{"hidden_size": 640, "num_attention_heads": 10, "num_key_value_heads": 5, "head_dim": 64, "intermediate_size": 1728, "norm": "rmsnorm", "positions": "rope", "init_std_qkv": 0.0242, "init_std_up": 0.0242, "init_std_down": 0.0, "warmup_steps": 200, "schedule": "wsd", "final_lr_fraction": 0.0, "max_steps": 9990}
Each number is 128 + 24 x the weight over its row's rms, rounded and kept within 0 to 255. Layers, rows and columns count from 0. Numbers have three digits each. The size before them is the row's rms in percent of the matrix's.

# layer 3 attention output (transposed), 640x640, rms 0.113, rows 395-447,459-511, columns 320-383
097:122102111126114102119123094107132138114122126167088104098106146164121125121158126110128174106168119127170096125126091138134114141134164094130149133148149129069145086150120132137136143096090135
096:142150169120111135091162128114081117102126167137134154129169096091174117110128182172148125158098133125130132088123128129103102113116102127114135096137115110100135100120113135128151100122155103
097:152135106132143150121154120116168137130181126145136136131145129169140160105111088121114150099124132151121139132132122140143134134115129118136100115136156110153113143114090116139119113112075125
096:147123168096117155129160120173137104135155156073101103121116126129134128137112109142082106122097117086129111118143120148134129146131109141126095104120091143148161117112086091161089115114113125
093:131142106123104122164102148178146126110137128075124116099064110111118132108142137138146145107135085075135147166105127102125140102139096121130127102076124150128133105094144158134125057125136117
090:141118120127107125152140117119160103051117133157105136089109089140114080110139105145103108162111142094131147136131141150141102096148137079163131134128085090164114133097101142147115125138147123
106:128124167124153145118108132125062181102113128155107098115179117060128091169131178158163144140152140135103150150144092133114116121126175126151150120104124120145163119109125138072164142099146145
095:152119100147139133100141118148132118162117070134122167148157115182130070115166142068116118129139139145165109143078127153125106149136131141135141121099124122074120137121112110146110123163166155
107:140126154135145154156168107132158128101124136151113141146152152155146146156166123129108121140156145084111134130158111109087109136150094066103169175113127099138153111137130138145141116123100133
094:107121138145136094148163108154180126132120137125156109132093104095124138109146151110145089137120139125115105120126145101111140101092133107123143073135109119143152126114131151108127135094101130
096:112146077146106127140148138134100151097158143158155123123077140142121119117114112144120147143099125143137110127117094148130111108167087143155130128157099097107139124170159120120099142107146119
099:138141137099146155162189132117137127093138155143133149118125177138110110133139118133108122111111116114102104173127129128200099137156151145153102139139053137132105141109141119121125160131132130
097:099136104106132123127147121173112118124116124175122107135123097103124111056098134089082143108101106131123119136155100085150145126127097132135122135086162119147143095108143139080089120121132143
090:117103111132162109135192137135117127119174119092135123145139120118197122123132160169154101146134096151116124106142104174123149101134131171143128129084138123108169122147073135114130160120103166
095:121131157147132157124186104130166126115112107137156115116120150137131149117124139127137150120157134162116099089173152185130149134142141135140094126159145115126142130147138127137127123116088117
090:161094124166142100138137124103095119122107118162147100087146116098097124079109130135125117136102187136120101125159125124084100134081098140126141118121137136115132112126125135158180121148073143
094:131130122145089104128091170168137128137142117127139141151071113159131154111132150103128158122141114130085139154159118159136099118109173136123151114127146108148132134114153147138117078131155113
090:164137179119148158140195128137108121100125132151143114130161182104152090124154131112124121154133110168152125120119103107123149155123116137124112133107116126148098131147096113145088128109179116
098:154158182116134091165168118101124137128133098114141112114106080115104108147109135159141162124103145143159053131167139115148142131157170090134115106101098150108111182140080138164126090111148144
100:160175134121154120129134134167122118147131087127134113166119157143104126109152107140115091115098117140113140160155103168150100162111108121113129107096135114091134120121166105130121085129113088
096:144127140107147141161159142126117105150157176160152125153130132100162161146089122158155106126073120095135126132141121111139105127125120132164128099121096142156125112165099074140120220096096120
097:106160170132140132129131112151175158128139123158083126144122121139131144119097148156112090077124132123115108133127127146126140104104129182110142137116155130127124100161144102127141138168136143
096:139121064125125158161120115188117089130147128130109109169109092093134129096107142123114100132131122128124094102114146100105139146119187163116133099082132117118149118134139136113103134120121127
094:120115095174117107145127111148122106059106074138110123108114161098129181130148120107140133187131138115144128094135109199149128097109115148127138155123150131117141158145135165113120138084112144
089:147126152134132158137082156133083126138108152115140143111135096153126118089117163078103123121132120139168120148083099115153114143143160135137145110112141139129111133165063129137142162110140156
090:122134155154103133132129133144128148122131141142119123110142174124148124127091140127128133144094156138128087113128132161136134143103107119129137141140134105138139122127097150156139131143104137
094:158133110091162120153165135124106136124140098105117141113153103103122086101167176109158136131104136127071160113156162158132120151101120153153158158101109127131149133101118081159154143128099100
095:134100065118161130156183116161120086118094116152129112153086164115083089156120108128103120138127131143128089087184161137174169130143132120103113095181091084122169094146127116131146120106145167
099:101122079116137097159134131145106157122136117129151125154147085129148161150099095105118122068067139109114141114104133087094124136123128140106145109089120100143115105179135124160146090174110117
094:138114120157138099065149126124118122126128186150120113130125161116101146118093123123143182101142119145122132161103121127084123131091128140118083091162130121121110149145125125135130174109137134
093:155109116133146159145127116135104153138135119134136172151119134094119161139121108140153128115134143110135160123120122152111120135103140135133084126126112165168134132142112120135101134143167075
093:123099128169148097120144111179151141116133098159119139081103155154131115110109100139122109125099126129136111125136172091155163142156109115096117134101133143176168141113117146128154133150140116
091:133130149140121125077143149099153133120129178122055103076128099129112170133152154110137155125146128071112126124070093140197125150120129148116147121137105132126191137111118101119122130131149140
092:129134129102163123141157094125122093126128133143115159100104118159124135127103150145111144120117133158110101137141087120119103127096103141100115154135158111135118156126170136149116106120118104
096:159199170152125130144133102126159112139106150172114113124084184108110129114137104130124136148104104105155145123131160173183123151108118110163140172103180096142114123114179131159148152120124141
085:165126140141169079100144102097141131115140175119140091113127164144129103130105139134109110114119169130111144115131154145144143138156161149146110134127114131096106146105100102162124113134098129
091:123119123152109139117127139116074128119120109149148131080082122130126118098155132184135108106095126112100142114165156126127121153156092107150128125140110122123093112121203155132126136113128077
100:140151099117101146095098112139123132144133113119153137157101141133100077156112114186150127151134124095179133104108167123136138089121153121143102138106099166134132099125143156144115144114148159
088:120164090123145081136148167118096139141105121166093130127147130128122096126129144130133106152124098120108166120090149125128144130110179075133150125123165133114117149106079127136177170163143113
093:118155109139108105132094142124116148153118148146104105150149104113140108086108118153140133175131105126155118109083132115138097166083147118121157099122126149119166143117119128112102157144084145
095:097168120115133109077126122202147093119133167106076128130155101096084092141067100105128139142180124130126147143082110127101141129133129149160174141149114138113105117114159102112122102126151148
094:145101151123143136114165104118130133078099089145170156143139148152152105117127138130114141148068130128132119121128124194148116149131173119139123093125092139130164108127104139129177125168197124
089:139093068129125163124131138134136112130129160121136123126147158116113116126138097119146076108168141135101120102100162147098136133151135142158165124100130152116125132097156141119119124121093128
095:132109102146112115132151096208097155127091111135073153172154141141139123144135135120171154117163122139141119159162172094143137129079082151162123123109144152134115086140130143120149160127170154
099:106156099129110137122102116090199131151180094157109112112137140170101097166111142107129166149143128135192125121115160103077138127108118157114140143109095079123106173099141150113128120146139118
094:088091109128115105105084143113095120116064126130096145150122081140111113134096091160136143142145081078105113167120113102173149099129096115151107141105112113132145131151119113129140140108124135
098:139123121104116155051117087108146111108107141098136117100118131115122131100077149132153159139119148158105119145080104129099119137149157117124101140152185104171147093124138101132156136070117118
105:115100089103127164109124148107131069137132142189123120125132105126116173093120144143131149116141135139125115126135153070150128155153098100145179124123107101132106156131100115132132143154182087
097:141146109138143142103138102107127147119136091116132129130134116128132124117166123143169160107126134160137123141130107107096137130138144093136150120124154164144127132150121149146142073108143116
097:131103146122146147102125142121122140144129123154143118138134116102160121109131185068125135098123128129132117080123149103127142142131118122124100122179148122149112094125120134146107087106097109
096:170129134098093100165127142175122141104140091128130122134056101111118141134116102114118125126076103154127136119139104098078147115151119095113157159122127099120103118108100123145063134109124126
097:143099153117142164151147102155125120113100156122158106129141129105098176136120192097135168168134138137122143112090146114153121103128116100173099117128121137148116116116102143120148146130101107
095:129138127102117134104152123195125110099143153102098129138136116149118139124118140101143128130171101121120155118092122095135101092109095161139092134127149146111158138151088115119126161153113158
107:121149096128126136114163151138089141117135162122133131124105124137172118163134105119150146132129141128114102130155137177147127127139115135138107145159128140130133114142142100142078071141198113
102:129103143149106132112107100104189183116108132101131114118164113166142168126149106166113136134132098103128147121104116109138143130156078118128123153127162122115150114145112155147169150118146144
102:137136145121150143124102123125136169122121137123131088137100113145160162143082116095129150150132122084125105091122103156143121146112127145144099077127111133148127117104173164139106101092131138
099:128139159126097142106137087108112145110132159115137129081092135096150147144156134130114151089096157130125098134131111150092120122128139100074118111105143091109130140179107171139084135146131167
102:137133155133125091153106163106104080113127104131130129100121121124122140126139148135090108108129168135112138119120074149164118123135123127165131102153146121055113130092155133143097088100123129
110:137171110106136143167127123113117093134134105099122130122102121092114157108124184113139157094124092159134122123080118131120116125154137133123131119140096110131109088124111151145159155099118160
095:081098087154124128121104163112134157132146120153107113102127127132147062086146117112139116163123145147134136179094108129103078113120152122099143100141144122103105118075108088121093156124147138
104:144125105118099123092108191129112122138125197129102047147160141092160145121107107142100117182149115128133150166188115113137153135141167127129153141116129151105136159115110132142111126078107117
105:119074163113129112139142105092126137127134111160182138117105183125106173156125117108139182185135109122105150129146141095162209129153083150140115137123084124131149137144105115129123115161173138
098:114117116142180141127116100125130144094142103113087122117096119106119129146100183158124115121130159106134091108161109098121104103108152137110101147118119141112147104117138129141141109119117166
101:147152178114179139114173131124159107150117128164145118116101133150116180135138144119126138129106145097165091083180184110141174131159138131138083148102110181159103116126124150135105176144098121
107:119099181119174137168121113096138127125133152102129148119104114134111136144100130122122146124138138135167127146128118149139126119121140147116081103152065143109129122166128100133144114113166157
104:116111152131109122142116128156090135134158128127149095130150113107124119174099147116121156138119141133158120110152126097116142126110138188134121124107144052120162160142117098122112100147129082
106:169114149173118168184149126132101140139110142126118122089095154130109141121098182091144094126104159137126120094109162118147147110127118128081135079130152130123131126184138118138137078119087128
111:118091125134116112139188108119158128097134127147121116076102167105161092138115120129115145142114151149103140129121116151109142109093136177130118172136109115154134118136095126129117144092116139
109:094154112123139162128099177163165156151133138130118176153110141114149115152130147103137138089118110136120137134122125141085099147124186136131122139150147142123138134128153122134137069133102147
103:128124111085142126171137120138119177124136120159099113111129190151133112177113148154151164104115143123184164108148127077154136104108140143127086130127134128152098084116124122144118167147139119
106:121119179095113137103147080164142122136130158142073122132109122166089091134117123113151131117116079094116127136171140130150094126101102112142156115104141124088137084123182133144134121115065112
105:137150157153112155144126130147142104113136108155123132173118116112150142110157157148143164180174132127139148118150092137132136120136139097149107095142150110123144163138173130122160141131126133
102:154091143132137119143118107138110123099078107119127163111175129147106127119147143141096136133106146146169112146168107140087124132163128121100127117136072163100147166167095096093125095165185135
106:130096127091123139097106152169087097121116126099156118084127133120102178134128169122144143087114149136095114113187103138133117102142085102108134176160179155098161140129113138131164152144114144
105:104137087128131083100103131127116109130105130122124159113110173133125111127145137108138167176147132166121133170115138116100113142155107082145140159156134142124119179109112161132168125093123147
113:074096102123158116128109185138138128153162111142146081136106120099144115157119130103140130172094111154150134141125144117107147096118159099137149111109096147111095152149120139144166143075073115
098:145151140056139118132117112176147134133107121102131138115182132145131106151111130127110127125138167162143091134115111126118085136099149140127138106081116118084163136133166134155130138098116120
111:119139111124126133143142120099074120131131104118122137146144109094098104141137152148132137127164143102115151106137099148132101164110134122119146146130137139152094117143159144083118096176137113
104:118129110090120115105154139105129142109111134173160119145152158146161146142166114114123126131150144143148172126130101108137116113143128092132131110106118147131123125114102151123119127128088163
100:113147124116098180107109106125145106091117116133108140127132092113155137140088118107142129152136108154162143150170084108167113118163109122150127110105128075137150074141138185101152152101091147
101:119154143170098134099118157117110105120132173119081142152134093164132118109146106155139121108127148149122137160129137138191113164129164122139185109127136178095176104105152113154115138164117135
103:129129142148120125127070103120168135126141123118086136135141126105117145098129110140166149145183168106114117164165125146123141109101149141140116132142164171100138122113173112135153144094105130
108:156148113111130129125136146141149106132141132117115142132154153118117104159129161134118131151124162100119140187128118128119115119171125123144146119151104084115092102117119126127146130133104138
099:139116121168106152136145106136148118114128148095125171173149187160141068124170135162154133129118175119127135120145167114110141123141101149121091162101131135111128116101137140172117123133108130
100:109116168127144121128134168118138131122088136127098152114163118100140161153117110145091121121143145078124152146129111143128136135182115155135126103137099130130120133205124124115081145096130111
112:138159128113081101142123138112114132142174127104161161134123168146110115166120116147102112047084120132116127097155189155149124148161109099096156132155121128141092115087165127107110143120135097
099:146119137148107129127161131129060135077136149101105091163121143100136154157148123144129114117101139108113130119128113168126112109094111132099110102127129137175112134133157134122112119106116167
106:102102097104111103140128148100195137140130128095147084126082133163149141170150103126121091103095153157086123145169104142122139148134178157102088063145090161138112142104042139144077094142123167
102:102118102100116156089098120141159144172137148171146192119196110111106126123102145145130164134102140118155117131079123103100117117082123112128124107113118115143123158137120159090120177154122133
098:100164123126122119137139175167158110121131143153125114100118135048111125149114103108112110156194146127135170103138133131149141128115129125136134129127153126172170104104112091148091142139105133
099:134094135104151139090165120120115115109143158141127115153134124110147183129127106148079133075146122139136124175141151169125132144142120142120167115079140126132119122117151109146130124115161130
109:157101125155128092140129146099146117097093119119097108138166153117145158161135149136125133106151143129106134114084110128099135110115085168121131120098131107128147130139143103125114125105119116
100:166136167113119123153160116131156098134137150118114162090115145140142116117109081130116120111138136116130116119099180166145157122134105120146135156113114114151119108124149154116139116133105164
100:169129073106118114138151092120086124123076141114122161148104169116125102119192134177113138113124107154112138127104117152138110133131078084126091143150122121144131170138136158128086094168124126
104:108143165159121124118146105103125130163159137128090138120109122168116140126147139077110119102165131136141139175132186061094128129176104104150156158145113139123149160092115155122140151099115132
109:103125143112160120146085144092139181143163133077066145128106096157115105156155121147158123154134139072140122102112125111160126119108111154134129101133106143102104123147089102163142075144094127
097:105093062116089128094124113139138097091129126136149137143118108095166130166133119124133151098142117097143145082118133090140102122135127148149144131142152167076163142100118126150123149164141158
105:147146117119107126110082156136121111121087103097180120149118114114140148121150098115132156136123142158136120121161133172126153141146139164135129103149123173100169112133068134160113133130185142
098:118125138122110115138096119093152114120123127111107114090105166057134130119141141150123131132129130118161126120138179078164107181125107105110117112146111139123116134113137165160075100134147095
102:122098133140149114135109132158193069102136140130114110140122142144154139093150101127138130149160159123116143108135124179122133098141219129144156095113139131105141099151135140098144152118089166
104:098107150142131123118082087107150115131126108101132106128119126159140149151130162081150123132093119111149134126113121110114145087141131140143092124131180133119135143174140079125120172147107138
101:111101146154121162121090125137170128128147113137141109103133110162144147144101157130110129108160133133143128115141055120155173119106107144135120150114137131185122099131131123093146090179141163
107:067125121106067122123105098121096131155147139120106161124110136094147109110103121150143147111083123155155124154116125152094114128133106110110119126107174119108111196113140096162152145138094155
111:091142110085106115120107150110133092109156114098135157123138088145148117148137097131129103089139110114105163189110124160126103152112109129179117170148140180136115124125183107104158106163143099
100:115143083145125140123120116134149128171167138138127165167116111145175148116168076131118106149121136104121144147131159119122099156163149124113142158147128090091120134147147103170159080170161151
100:132165110131129115091115112090082121102104123108125125125118095108154096112154141167114150111163150132146136149102113115126143117133138125163137110107084105156172113127108152092117147102167165
# layer 3 attention value, 320x640, rms 0.0647, rows 204-255, columns 320-383
091:161141129111121135131118107157093190121126118119147180140124125150139115106138120094090068135130144147108135155120137133082118168203150125090142113099077150153112155145129112122135118131172102
093:140126138139158131109122120125120129092157140118114131130123108184158150142111128142140081175146135148128090124136132123157145109134099122118091129155154137100147154144094101138179131142102140
091:152138136146134170150115136140085111119116132127082128154127146120130080147127150141109134126118124140103153134144129133124109119106117139167089133129147137128155122124110118103125159093167100
091:110122092118125157124136178132150141113107112125111159111107117099150095093094133124087143109120099079172108121163149068107142123122149113093172167102131068138151110118159125132138150152131148
089:156121148106097117172113191119107094139123118125105116110115109143136124143097119152098080121179191145144102135160164160140142172153107129152114146155094162167137151128122131116108114091125138
095:124141088132141119159115131151143142074110139113111146159179117106131139108119116128154134140164098130132115131168103130127168083090178148118133177169108137137144130136145153130148155158121175
095:142146107105174120132122123125165174132146071152135151152116115168078127109116148113131091192072127118055113136047132114118154138120109114121149082146125134142160141129113104136117141114133128
096:110130129162104123165155117143152108108129105119139142134151166178154115141131122139109120156144146117154121132124116154189121099116101182108096184119083072100152127125118170135136125135089138
087:150143081150153121138183152136107098113120155097153112152107117138161108125124132118129108159101148094135135113161144138119158108103082176095145087140132114146133122137108132155079146166158115
091:109134121139117086131102164126115152146134128143119112078125148150096118109158138146134104134086128115186123128128082147122130126169167120113124146155122102129103123100158157179145119122115142
095:149111108092142165091155175081121108125159119135115172149192184141100115128077123139112127116095139106106148147142117134078116099180174127176106119124092123119143149154157150142163138124129125
095:143126100077117110146152135141153089192103127140104121102115140175128102087094090148124151089100125074151102140114109111108114115176134130144104170148111123112114129089160134116127140101103150
091:150123140108120145135142132112176143127104126123138080122080087148157137143161121127106120125117137135111104149125102151139147068113124118105119138117114153138171144102147142125125077130097135
092:178132104133167121161096129139144136157100086095156118094109091146099183118183115104134140104157107126090118171156130098106090091116108144113104127175126115145122118167121130129112111136103102
090:130118179131127132157117113143081135145132140166158122133152178120139141124108124116128109140110123126131123119183112140106145084155081150131140121116098105149143101106119139148145136124155114
089:142151137126125141080116129165099116146132125117143109169133129116116141139097160141128148108155160112112120141153143134161103139125159093110117109132140147144159127145161141118135109103137123
089:187161121187166152117173109134123172165060111161170141135153142091147134110149114120138127126092141105103130145176108140167134121077142107156093173113171125142178113145108124130108129086110103
094:163150102105088125077121173084102144122117136120096131124135106131156130102155133112138110114115128115125104130159154161156142098140175090143137097119098148134128131139102117174140121128144154
095:094144135107096150147115134149158110132152118125139122134169136124139120118117117156131101116109103112119146141160158131123151162146153153107156154093162122125112120106126162131165140133103104
097:115141126160140120085123145145142118121116122090124120115171146118170155181097122097100132186145079119158130152109098126214131140124128135111127100119122101122111117103096117118140138102107102
096:153147118109115172104135160142193092107119125151091106173138086130159145096121151123097127093109142150158148098125109115185146128146155126120112124163135117151168103145145139152079081155138149
098:099152085125133133131125127114119097121133108147105130150119148126116168121179143105110128108199126129083101102131123106143124127168111130073150116109110111135131137113099072175136120138149136
086:145139095147133126092127142124141137114104139130122176119120120123128153098116126167121133116147127109090122126131129186137098122151137129159103123151112162137169154117128156147088106114152123
090:108097101136101118122132144144123107139124112145132124121094092128153142142108119109152118169112120138126146103158082151149135134132091117173121103204115135100146159117129128122144129155153088
090:143070111151111116119143150139174127125117118103143116141161149134133120126141126093161124143172130175110092164138144145146161104160153154123146118147178134158091138140148160128105089127146107
091:133143143108148105130139167114145098127120149121165147143117098111123107139157142141108154148162146122097143093092129144136152117131118114183124126059136136162145104131142107154111133149170107
092:140096102096148136100129118141139143140112124148126158126095147129101081179168135156115140148126111136143083095124119148162134094146098127074108112195141125126158150120153127131157123124156128
092:113099137141118103159188135119106095163118119147114127132134137135150146120128116138113148074082098139127146122103161123115119154122133131123140116097132125164128113098132146126105123145100115
094:165119152135144115142168083124098116109128140156150118121136131122091175122119134088131113090109119087136160150104150089068148144083109139133110129112113147138102092155137107135106163124112140
087:131121136114176121129140176143149108135104110148123167155161093126107132158091117170143102091130122121083127116092118149136088126047107100119171156097137143153145157169112137125125127121124119
086:116126134095121108143156143120096092101128137137123101186113140091125103155183130124114172124089154174149148114138124110096110132125138145093102062097119172091147131085108159160141120105110126
087:134119156112165167092141174127151143115139107149156114142140154072119137137143157121103097165097128130136123148145136129128165112121111125125138132109131139121129149158070139115160101130127165
086:097172138141138144119139120123095147150149116100142125118096140127119162179116129134076138113120075119118112135112139112129122124113113161131159105110144160084127153109138162095111129131156124
088:104126178157143148132118144104095107147155136150104112110103156090113100147120128141156127146107148113129161121119125149095138112126097115152164113129083129117119163151175149122120136141119137
085:148128085166146110133137102119150124149131084105151112134160126106154089144120113154127136133121135104153092110129097128146161115147101105121106160171155092111104134155104124156115159154148138
090:101123134151108148113145112165110157101124119128101113109153132096144129078123135119128153107175136130100106123137129101101096143111137075144168149091121114127119138082149107112123132107115124
091:101150120139076142120074136131100168127147079127125132147132149146116107149142111132154128128116065130131151163094089106114127130172114109141110156093125172095151141089127116124153168145124125
089:159153137089169132156135159135133124142158140161122109082120164136103168070125122120120107132132103114145164129086093157139136142157141141118136113124116137118122129104129073157095117164147103
086:141158131145147174089118088165112111080098156143156130119129128085105115112088110118108156115107133110108154121127122121112133121097135112117091108140173157142136094090131143139135121115120113
090:109141174123104137088087123110168140153151140155167091103112135129099113100097055106112099147107126115158113156099139099123136081105146110173146107128121145094133143112173126091158106141201147
092:132161109108087133100191120092141134065104111138126102138143083097167129171123175166122129156129154120108080153098113181129139102099143118108117102155102121197125158118138142130102134145126125
092:126127142150107110163138092175094108109112147104188107124180155141126124144111117143126103123118100155118139128134131120117092152109112133115167132121147126139127104132118115150113113105137140
087:145143175171125146074157087149145152044082138163132102141134108121131132103112135115084139100117117093122187143131115161098140110095169126097108115122142157163111128129150129118116130127139128
093:091152114109158095101127106114148082136153134142114106102112120098133096145127147137147119173088157118134138142091152122063115137127123151091125116086124130135125186114115143151149131142114121
088:081109183113139110128132131124124169150090142121100128166132101141127122125086138150095162128102096110093147144129164112107135159141094139129115123128151172143147103125090116127152159125171091
095:141134131141134151126171087102143138135143131156141076156098125123175128166093152116120070157139148152138136109142126103138146120143152135119078153137157133147103124123148128150132128105154131
093:130118119138112096117123100108119115134150118166147174134149135133115174096136137117119144097168134194125132106129144125096099132108116151110186118112118116147104106095102144109114127132078095
092:135134095129152110188101109109081126119130118151149153113107137087100110097092083110142087119145144112128112162101179145091133115133147097136142080072148167143134157128129145132126096108122110
094:156098128113112162103122088147140093109125147121152088141135144125104128099163142083091118092134119129104177125090143110124147110124133149108099134102096128114114102126162101125057133121113110
097:163143166127094117155127074173077143170126084142137096100091133105149135114124112118142142137124153139145126131075110100124090080155100117103155097131130139108128118120104147147123136159142123
090:198074167120144115145105156156159131120065101109177112095151151109083138154100176098112119157129119136109147099142136145097145088106098105136132135128142139139096139122155122108111114163136123
091:174171147127127158083144124140100107108147138109102094151135133121102105122134136083107097148173120105140142118126109130101131143075129159142136170106154094138128131135113149149135134116125119
# layer 3 attention query, 640x640, rms 0.0578, rows 512-530,576-594, columns 320-383
070:105129090142155136127132148154129146128115161065100132118148122143122120141148115141101123110097132110135184132110143166156063100144110144138134140131142142128105117120136157130146111121157166
078:150132088110129151147082088125154107151120092159161166116102149119122129123117135146206125148114130159123125167133153112129106132179118115161095119124147127118134147172120112184163127136107090
078:134106135139097150124132133119098117135117109114118121129149160063132128134188120149115125146112140138121081117073156160120146156127164175124162127182112146118146119113174169157154106121137127
095:134116143147165133162116121118116123127153128140107176187116125106110109097087102107158117198119164143127080122132128128104147122163120144146129095096120091109159132134063147148095134154154121
086:153095135106104122121133125123164074136085151178102106151152116105097142147122162112136114107146101133080130136109102117119115185080116111106167118113096131164108130125173147116157161144125125
092:151133150124115135147105119151092187108153150155121153162106107126099125101100135115105128123152119149161112155128113127132138150164127132170078123136106127107142119127139139130134138109135120
089:115164111099132101146137116123100128152124114144150177164127161127098151092112141152133089075111127124153101159070146084122157116135103119121104153170159164102164106153140131131089159129149120
089:115146108089119118103171136147123119126123152133139161132154132137127101137147108141109158165097113089107132152096129130101075088101154130158112129091124147112142185150163152109169186116147177
093:114113122106109139140126111140095131141154169114151171195139133130122139129111109107107112091115102130153091094135109117155149126109120112145086137129128124122138126151155157135147157127136139
093:103153156124138145124119083131120167122121118134150175145126141137101094126147133164140097099123112116131123153151124089168109116089131131107097122168125179099157122168125125144154147160115116
100:113180133129156095129104147106164110143131087082125107121143138129137175118155153139150122110124138166162151098178104122142135112144137134133110107134151168158183129111125162072145090094118113
093:108103158074111127142096114177095113163109099104153152128112097094117078092131164156130109108076139133150127126100150120146112121075139112125118117067124131141116123135119092155116165148142154
104:124130102138153126167116138160121151126124117140101104156147102125090078109164160119125088130145127106117131136151153099126089123132110136084109135121157095082106094156134136165128166163108175
123:143126123138119137102134149121119099120123128143128124136119125170091140117112068094154176125142149104100103120099118120066130131099140135136138126125098143103115136161108197103152129149137138
098:119126138138137125136111122098131137148114136164111118097098108147196142118122145095120097117127130090130100128134170182155162116114132127163099151167130101164126107108093106117118099160118119
098:118108174117115124150144100109145101104119122150128154126114146105117128146143078118107106119105141141137114133137130132162103143116127200119129094104095152085110133134077125132139082112097148
103:137120095126135095147126100113114140128120141066151151136117132134114116066114169136155120141120123120172140148129121125120117065151105118098115162138137112128136142173146137177128114129129154
109:069131130141079113128122110166186147085146166125107065145131092125106134154124111123082173175133141097121149091126120155139131178101084113083140103119158175115131152107114097143123148138167156
093:142151135137137109141135134124080102115111129093147164114176089127171091120149104163164141108137160108178144117139102113159128126119140161093068132075155138124140096104097116100092087121161157
056:125117161143130144145155109162090106146110099145102124126119113097127113151141084135147153094093129095128118121113115125158083135137143119131109107154132154143153124090131139140124124125118145
058:157165135111134122116103096115142121140095135107101152124109149148133132100109157119162105123114135139125141184110153133094144068108111146133159108171132093144134159136161126113145119124142100
054:126148200083140102117151098100105104142161126135151092114155150080120165136138101130147126109116194108109108116129113144107154192151165102121146092155071124102126147162139126090137112184116111
057:169141149143124089155135134199104151092149105147119113105108154109131139131114130156101094134155129127178102131079163101103139154119123114132137176138131124107168128121086112152130181076161113
056:091143135097129118133160148071132131091101128095100150138156129121123128151119102130144099147121171101153126157146112142171126087120124113119139096163159109193104084136153143170126123131139106
063:121117179124148161143099115114124126129145153173118112109131102104112110129156136098149132163141147148143095152150135121079139134161107126118119157129150137085090140140059101146110171109124121
056:134120138163129127149136116086137080111150152081128122109083144118095126116123158188132089104159154079112150099117167155101103147177102115165111144150169153155145135128117178142161129142105113
066:128114096098162115152115087149190157143163087135122119153136144123133113109117156098129118132134157133179130119116132169116113139126143117122094130183134133116143132075121149098111121170134139
065:110121121152152130149116108138101109124109139116125128156119107122151083144136121159123096162095139090165132108071144129069179132106092123115109185127116132136142141135113134149141140134110138
064:112128132124132132180117163082120174185140126077145105143112108145118137114124147146133099142129118114140090126141115147126116160122135123097125112117103095130148142118089153105103126127095124
064:135081129102134084131118149103168143137144155083109124100121137148141118115116155095104128144165102164119138131081102131083087094073145110137123128106119133117119147145120161121154129139131131
061:142142105125178167124109150170114165139156108129096142113152116145111149131124124138132089098138130094143124146107153080124119149158112136149091130107106147109094155168134123170094155107131153
066:130127136149159120147126147148116118132138121143130114164108126132149103132134141113133152124146116124142170137178084137091136107158146110111122159144133097092128138086083129096143110142135170
070:101112170091139142179185096133096115113107067173087112155100128113118079131162147136118139112140164124112125150114132130073160129135163073118116151124100135125125135091136100145140125154111111
068:111164088155172127090085157130178105116135140104111153131122133112130147129141074144155130117177119137134070130108165115161085142099132137144161098117099128117124109195145119141113124144108154
067:129132100120117111131122151110139131109158149152131091119127129154127145139153124184125153110110111146165161082083133122178171154109109170124143136109141082130140150139135127157149119166071121
071:150173129104120178129119120127095138165141123105142124137154123127141116159110156152110106121161160101150125157104113158124141150140142125132096131114131153103133129091128116115135128111145094
070:103098116108163120150148131098151110100144123097125153102117114161110147151117093130185176109127092146089150126132122115128152120129106139060123149137125117122142158130146151113107141146157094
081:118164151123119111135121167135110130082156101139119122083127136120139124123125126151128155100099149113133154130149088113110141153140139084121078121168168129146122128118129096121144159109187142
# layer 3 attention key, 320x640, rms 0.0555, rows 256-273, columns 320-383
060:105144128097138141142106132139165121123111147132148145117119140159142142124134147153168129137123124140150126142115132123106151128160145145169120127094095143164096125105097101145141109139115154
062:106116135152104120141123138167120142106115109143119152092117143142146127137091148121127120158123125093153126078133140153147107159142147134123114099089149108144176126128149143096117110168130111
063:108142135113117121133128131126107196087100108133148140116118148088139090144128075121122146108129118149105182121139126101097123090162127150125174145139127121110191108156163122118168110139109143
066:131113146111139107106123126144184166123127112133086116079104105188166100168179146126140149108109055150125178148115131099162122087134130085138136156180140145077119122141141125149104093160139143
062:129110141139106146117152097122132079116123134134083088131135106145105136100083142150121114139117132182076097153102150094163148099132166117082100087127159121117136144116130136115138171069122078
063:122088149167114109119155127103180160135139134123140122137140154153142133160151127149095137106100118102143147119162109165119087128153110133074134162153137174091109150119130149129100108160156142
060:110154143145075123106105138140127132107099138123141139112119157151118160131133130104100166113104102103142106117151139095092129136109123109139121106165085144130119092166120157169141129146114125
061:128147151128143140160129123092107112137131158118164139184131123141160169109132143131098117152136119133150126139113110123146153135079129154132142161139133139086109122201094088129125095087144142
067:108094110117147102115141091103158153138136123139088119090094184125139124136114124119145200101121110117107147158147054139159136188108095105152120116156122182139112115144133157144111130183130105
064:104129160127091152124106098136119094136127107115108143124148157153142112136075127136097092121155113160120134073121120096148154130139149110154170139140144176100137084135131167100121118168169131
071:179112109160132141124108146136089110134135136122119162171136113190168153117137126106123088116079133121103128140167118152123151113137115161117090128084150153136122116131123045158137141084115087
065:124119126129161122126132156139127110101126098112131148149136076105127122148106131132152138096167130131110088085131120102134143105108122136136117112201156122156115145106152120146136179123087149
070:131124134114094125131174142076144149110137129109108116112106119133082156137101097157126111068110130100115108073144141097128104154143106114142106112133083150119144114092103154098113129126111131
081:111069124151105153121147167132163119136126136186141076085168125148153123143136109133174171133111142052102129145165105139163144154146109112103130112112130123094114121069117176155125138149106120
077:108166128115139129146149116157081157133163112091149147121154132163135125104099128133097115112143125151110109131145183151121166142139116130138155166132181135141104119098148094123155121121109128
074:135134115114157095153150139133100143134127109135135160121126138157144109113145151099147155140177180140104123134172135135133141124147163155100126160106140085099155132139152127141153100113136129
076:118117157101122141106163111150087125115128130109150129102130125103136141138142146139114140131121070128137124129079118106168124118125148102122175115111095150124108096119160104128072125153163144
075:138140050161089166114102125124135117106091164166142102141116157123154142065088129095078140137119112121147145139124088110118112126125136095147106151091155115124116138137101090135139150160179105